{
  "num_hidden_layers": 9,
  "head_dim": 64,
  "init_std_qkv": 0.0433,
  "init_std_o": 0.0102,
  "init_std_down": 0.0102,
  "learning_rate": 0.00945,
  "lr_head": 0.0116,
  "max_seq_len": 256,
  "dataset": "wikipedia_en"
}
Each number is 128 + 32 x the weight over its row's rms, rounded and kept within 0 to 255. Layers, rows and columns count from 0. Numbers have three digits each. The size before them is the row's rms in percent of the matrix's.

# up: layer 4 MLP up, 512x128, rms 0.19, rows 426-450, columns 0-127
# down: layer 4 MLP down (transposed), 512x128, rms 0.184, rows 426-449, columns 0-127
up426 114:096145120081103098128065132063147127134146163130098175096177172203086146104128097101123118044078091146109111073138100112126169096177096127123114134143170108141078156164154130107164095064148160156113120130088127138141140129099125175120074123072100110117085122191108167147118152105128136144097154134098120089131131138212081157138131102158181178126161093064147174106126099122087124085116
down426 110:159141111128141168195106083151091137117177107166126165090128146143138113145094106149194130110115158114086148120109088127099094136149087100133199134112095106154117084122171122131190183131136151132088153139162077181131114136167161068081122079134075120148150136140197044084114093091115140104099142138128146107185113044136160123176050166107117084140145174179104127145130138136134113144118
up427 099:043148126112138082175093144129175137125098133038143188128149144142118154122109097061102174109090152154149082137128086165150140140118123111116153148076108125105108148107114172117152148079148233079102088113136109149079157147192113165123081123113162083116123132105138159161160155118150115175068178111096127109127118108066074113135103128167150165106136164170066141112092129123125126091120
down427 114:128136070114162141132109181114125093145115115102145181145150153126136131122140108138153181069132121083125163123152144120076139126142081149090127108099104094157073211132160143086152142131066144123145120108139055120121165149123177176117129126089125181059071159098091138122174114177138158207108125136156145185135131078178173167143127174089150083122170132111087042137141126114143097100094
up428 106:154086100103116173067107132096129121152136145169149090162132157202128099137108135158131110134116117140171140158149176107082130153101129125153095140112099128053134164197095144180161113109099145096141116166097068077086114134093104139128117205128095138155101179162107185165090113084069135116116154138166178127105085097141143107136096095071127100103142094166137117126107159059053136192143
down428 110:161150129161109152184094159059113162061112111156106119117115168137097168051149147156083139187136178097084132129128124111101058127085147075127104093145080118165116068138197106135122148150093131115127175127163176108194135115144138133125192144164132149123099138136122112045181133113139062162082156147119084168105150126123074130143143135126141115153132123077153117126147100186132161076140
up429 110:119049106129080121130110108134105149121123209170179124100078168138126160037111152106116143155096147138127142103101154163119190101160104131136121118143090179159147158119152098129081122136160134163129074168135095140124138096120146115091087148133078196104113090146180144165135179113150105106110117220155106118085161103104178126089092123128145111092086169124090058132095081124128098159177
down429 087:084149140158157169148177123074103081075135138076138150154135095100151136181128095108132119166174139123123183129122091207142101126088093122104128179114101102084129107128092183174131111112123200134067154079131120206134168096149136077126178136103160094068093149124082131095123066165112133098159124056156147169107127136068096127151108165144140142154127110107107158089142156136110141072126
up430 107:140070131092170105121132196153168113186128104114143146130131123174173117111105134157119091107136110096087143105112080098152101189170109152180145159135134105109094052157114123080087141178167144104100128099147142147172143152173148104144127154190053076183181140108134169148136108142167114057135100164120155128128147152162177132145125072166154145164144111155151166139056103153192166132114
down430 096:145161111104153144175115096125057142064125114149058129130088158096035113101103127099199184132135142178197149166209128169096133124112155112101136100129158118166120155118126173150150133137103110147100143140078162148110057137083095158106136071093158129061181152157111142119133136092104163141158151121134101102114123165097071129070105192157142138098136111082094122107156137124110142112144
up431 099:101146115175198190119141149124116071119116079159152113116115127186142065127185114164105128128184194082128118162090139170131109153097089158150189133153155123149122104136131206105117081121122077065180089068115102174137161154149124129165076148125122147126126168108066117170071143140125133093161177134117132099169161111065114149092107120178156144120122125131126166193117140136148114148095
down431 103:177116160155135138119124112113105161110148141040051169114136142086124167111155135092158085132082117100178103122135111103215123112158170125129092148139088118077103138168156102177152149139055174173106173179106119099133155116088088130137139130134100128077158091151156195127175132126183152192135167143115164146079146111173143132175170129110111098120115095145136097146119159139170069149080
up432 110:104184116107154104098080119115152112151108142088081194116196096167171094073134129116193096146103112170181110134148205165110107183057115116169119164164138148137113105126133111184094074155147135123103076076143138129141118139110081150107110159102105135107149166136157116200111138073119112116152155149133134120174055173191142154158074098145082145122089155116109102111118113126135151098087
down432 113:128097087099138141141146136164131106122085156160143165113078140173111198080145108174130105150096084094126154161173125177178161027149116096117164094086118123091170159142099162096148116106099153077067183139138155112113129170164089086072149128052179176173112106136102159067124092099136160131119161084119093112071140144108126104096124097127118117156149095140084070145124116143133102151132
up433 093:176093115133143191071200091131087148086167067139115131162105084147153115114137160169161123103149128099136160128099097151157103147113117146141065113097148185115112088149200171145127197132163095170125177109124121169163094107165109135152113106111126122107098107092097126119159146142164108111095164143169103091111170114171078197106119129145086139233138138157139152103149132130093175183104
down433 087:070135140088133101180106139133198114201091167193163127100127120112093192171092095081095143127147189139115114124138136127101168122152099072153178151153104072120113148132093079102083068100107148084100071094154137103152149187083152104061139108101141133151137159137158129105126155126095165101151105121112130133119135154091137082152155106096150114039118104109103111124125108155178063121152
up434 099:116196114075128134148140105190111097196161088075119049097126154127131156168176090158120202136126131152133151114084125109097152083111115101125136152131161099159139117090101095115149159143130128168106106082160141134110114120179170159141115128185113174134145076124109139100129132096107211157077157125116098212120123166101154122159083109157121124148164186133156166155096067157158072136167
down434 099:087116097120102138102134175068087151076117090153150098163130088147099151103060149161107141090132161140088151138075117133083119094141135130138121122110144140100066210170081105137133129127085142148138225146122107110127076153143093138047111134091119140158052084085144121119154130117071143132118148190088198133095134098136095156129151099092150139184137092110146105175147148151181156121125
up435 101:097076127117104091133128098130153128146161146082176156203141074142162096096177097109135088167127133136097173191117123166107123159125144113130101107071087125089135169107137165146191143156141124110202168098129150145105110127223107161160113118087148085140122178141096116134071107143157132094097141036144104096133141144138171159176125094143135157173170161145135097083190134116157132178124
down435 107:165134178072168135129214142076079151113110126166098172059091134145109156144088052171149148075120143117172153075151154103115131119153126101076135173132176114094170102090092114142076148189117101118069091136150144100166130130072153127116129131168143139090159116099125164127168113115081091126157095196159142169144131161084127141150111159102172124139102076090133114173103137078114100126119
up436 090:083188136088152121067193144123127174101146109132107121120089124133185102092160147126076153121130109090127127184111119181049123163138093132110118120166128079075145109126046159137148170129113151099144160113150071153157137064096153128195110128111135113126129161070139057132159129112180114135143099162128137160054144098155119138126117155157152115115123134110116171058200123148151113112194
down436 090:195132112196135114135025131084126134168109141115160138117189145132075119132105113168178129100050156161103141052125150065192160089155145144113170145118184148122079142121173125095172100132131123137110106060079144124117138168122073125106100115109105146102162083155073158137067134146145136152154109121103177136107110161115156115134095151126107147168176118138138081179150163117114145161115
up437 104:135089152080097149161125101107111124120144122133127158148101135113112153108059096121152141095064086131119141109138086148153128095105093185128154127078100071119136149156119156139082153122120094165166125159139058161149141093089118135141130122133084088137102170091126109150094188089141102101086195148143124129134103034103065104107092157119160181153099080102215193179147146093080119143161
down437 100:176129108155117116084143141210131153075157114186123097044108118103152091150142135122139148153161178095106130133076159150032125174133193111126133104179157201135135097126122151102103116175174167123080163146164162146104110112185094122080114116132114172085113125145112118143131119125074173052161105138129152107093165151167180152162143134110120117108114161167140076086122112127148164110112
up438 105:172126152153174139131135112099171083158081108122180101093151106089125113157111141121131116061088117183142132084127133123154136107103142105150122164088098128177044158103102131165175125143123177048151083126162148130136167101135108126105109156086134113171138134171141182116066128116088080149136110189122139100202101163084116105202138084192146124148098128123055101144083161127105161126111
down438 100:048122112137121173175139136114126069159118103133167160179065147122094100054128098121154103142138110041122121066118108194057140111107126118128174105124096122106112153115141071095157139126070090133098105098138134106111111190083178108173156118162157121137132163103173118122117109139176132153142167112177170071076110136159084171137072140080121102159076125127123170108092155139130135133139
up439 099:191138147106099113165149121136144134108127170123106188099163085070136087187101133141150152115134129160126115134201118122171129132128152146068111124127126120130149168109142195179158178159125136093131154220098129117080153130079152149096197150195147131100067157117183120144127104165086216118135142104106085161195104175124090133126106097144121112125071101110145105168156131126141125120175
down439 093:086144118083155146123105082136115121115186119073156130140121103190111134071154125087139103129133131077148142088108134115153098136084095124179211146138080108121174119146116116094150113069090181163087111071112159115205103121147159155071137136099092124125174108114137217162140137099139151077125104129158128094058098105118107152142124179136073080120119195137180147102126108168137115088107
up440 099:155141141088212204095167130169125134127124092138095144154119110126206129136173131108153128096152202120064106114130114092168179147106093153080118087114138121151159100131139166108105104115114159095152086149176129166113121146093150099143150070117149170115110148086125113093180126175107164123087134157066122167151113095162111114123161097187119078170142107108186176081184091181151152125138
down440 094:158110185151086130180079129119115114084119167135151140097151123117075142096079148137116175123080124110177171080156201136049114083112146126184133169129129171096112129125130144158148132123172111131049142149048113123164092111128113145167121154169103069105164104185167141147082099087142122139141076108186120099142149122103142138152100125077125134068111142103081098174091121069119117092135
up441 111:120090071085116105149075181176140088161101163176145120091116147149204132122148123143049126147117167108158114076129095201125128132142155095126160088143153154168119063129129158157097060142123103143067176132058079145154118111173165075164141160151123133141146162126120092124176137093093125168119065195136142135146191115151112114129102098150158140113073147107111125134166091108135125150103
down441 093:199113112100121116088243089154122154095128095084089167118172120114071106138146138144148079089151103150106175188146061092155118142130096135124110150166113129128118156105134133178160175093156147098170077149170168096102186103098113142098119124119139200129100136148130136132132139137157081105101153127118097175175056154104161129089160136130083167135183124120094172190109115152131128156141
up442 108:068196144111131162097126105087140139162084158146112131093118138130079115089089161085169125168112138132122168066167103217152154114167099164107146089162165124117109133155081106139172132093135156107068111130185138161062110119090126090186132104135108078105172146161156084157144097167122150146127082140131150126169169123096119158121095088106183127150065190088136093111122146171110171169120
down442 102:159069110103118077110159160100103130099117107156136146095128100179159144156111062170108087061148157116136121136151135099116111132167108140092116103113085131122106103102107195124088130183158121167179134101076148066184113147174124145106176112189061191142111108142107171117120107094104131088123139104098159147197071127154096133120124197130104133122170085118092188117182140101085096112099
up443 105:126152094134128105085164087087130100154088142151149130110130128103140111174068122116088157171103162150141119130147085168122140186098148151133120174167165117119120129094181135100091076156168137116145078105105119148172154120057166093046117183142032126155134142104141151097163080200133110131171168113122147107090102158136102113128131143210121132101076126141169084188142098109125127173173
down443 094:068086058164134127127145190148131108235109164169139130137152089143138172088168179108151105132111115140112127127167154105179086091195102137110126039078107107137127178121093129099132111164078126129120135100110142122108100089186140101173134132128183114125101113101134102155099070119118127137156122125134073134049159195122125108087135096090127115154114072095117176103114176147126143128110
up444 095:153079122119166156057145137103137189088163105094101178113077127121099115172093084109089125165162131129140184111102109124116173143135093116122104101141105166123107098110128185176101153129115166111093127084173177166157129115153109180102153061132113095147136132078143149163147152113202131181112111147114192102069170182177103157183095112118120106146083163093097129160076097159105128110174
down444 101:130114153151116130149104121170147113104144178176085168125102033122123153110112103132120099120148159130141136131146172098095128160114105141134126141124153131088137064141208195102114103089170168170161071090140130141151064103094179069167156152084123066130109088116110093165106085146105131127182150112167124120177147109101168154064158189158106145143090104115111112119191193139115156157112
up445 106:110154105130172174111126152093057130121082135205123133130123127096106094130079140085144127141137140144126167090061133195076162162159159143202104126165074161153163139121160137175138086130123119137103080127116105076140137112110145095131086115122132143155077125141104105118111158126082236136114190092096153097086103075125115125087154111097148140203080109129149141137105133079078150116160
down445 107:149131165133096122095071114087103085115157131132080078135056162157109155131178142073128099166094169052103178129132188093135120091147134160124156134108141128172118183148109135123138173132060089172146096173130125110151111120079147205130176117157166143145139140184107145106084126152197026117144111147151090092106098186131114124110134140116133096092137095180128118128158129172120116138125
up446 100:083119141074163141128156105121107075139147102141083075159138102162121135129152135133116107156103126102112144085097115105094076079101190099159108067162082089142137131128071125126144152139139094104169141091107136119047078138081179082197108143108112130164165136097141150217139154093068120147145136142069130114156096076102119156173091126146135157111111159127166181137093160064130151173085
down446 092:147165097176116146158113127180184112157108186098156120088134125106094086088163116090177113060127135106124118193134124117171177171167118151128138174108203123172092135074135141148126130137108148203116104159170134111121155137165153132114152128105176155144040139156083128108091077096103157116127155125182085104136127145155129115068135160154136094160173129138143045152125118162106064103152
up447 096:146132107125167073107124215177139121115124153127164118112118185132195111099127076150109174188080097100164148186092185105120128107126136130166095149160173196165141091148086164097105131165100121148117109088173118097164153107134119181138149141156191112071196086160090174150140164137142099166137142138149160143154136142158099129141103068131101143132099110166097157175095184140125135154170
down447 104:131103178077130144100131141100135117138102121114162055159120093156104136112196069104091214151089088112044134087157133101159112115175131132118122093152143113105183105106112071152119173102128117101129147113145097124125138078140194134144110108134202120155119120112218052112081152062177106123101155167143192131131102077107157094115126123079110142122089101142115132114138115112144140154106
up448 101:149168102131109147104118128137166138165107216125165137130096138110107171097114098038102120189131117111100110145195142112115150133163121095134120116097096125153143141176133093096174148141107107171136155130114058060097105141110133074088081138090181153144071132098115081121067125070129119129116205081112181128086098123151049130086192110140127169127127129108111119112139142099082164138140
down448 107:196118150121079066098199099129030194126183005107106184152188162104109165097169134154132107137119111180158159140149074107132113123072121105158117131099119164108179191136113170140156138115083181161153141120111130138156096102129139144114114126115121182126146127094131091149127167124116114130123122123121094159099129100125134114146171170166115098119121125110080145115084114172145088121148
up449 089:142175094098137192063181169142090136093152145101129106121121166183147139137132087193094123151166208133171188124120134134116104093149092157102135107125117147129140202151155092163161078151101099082155128114155114188135173099102093132098147104127134063073139103076099053143098082130150152102112105117068187123097123085139052130133103096140149149158115134118128154167161123118146144123132
down449 096:132129175152135083178113113153118131129100119156109122109140116140108146192085092095123179085164106108122086127146139134117200086133160127154135105187111097118124105164060167164105178121121118179109135089143124093143132214181100149198123145148152140147120111189133165164128109116112156162115136152175075097133148183104189108136121134090187129127112116137092091089124189076068058163117
up450 096:107160151130169108102145099149155105176088138096129065101072099138186082088150113150168077142125108148096101152077125179145103146191110110100127149118147192120103139190163111160176115090109171119155125122138120200163106114130143133150172099153110063119194111109197170160132129151104133196113141078147142090123101101165098182153142089118158140111154129087113102047156126110120098162120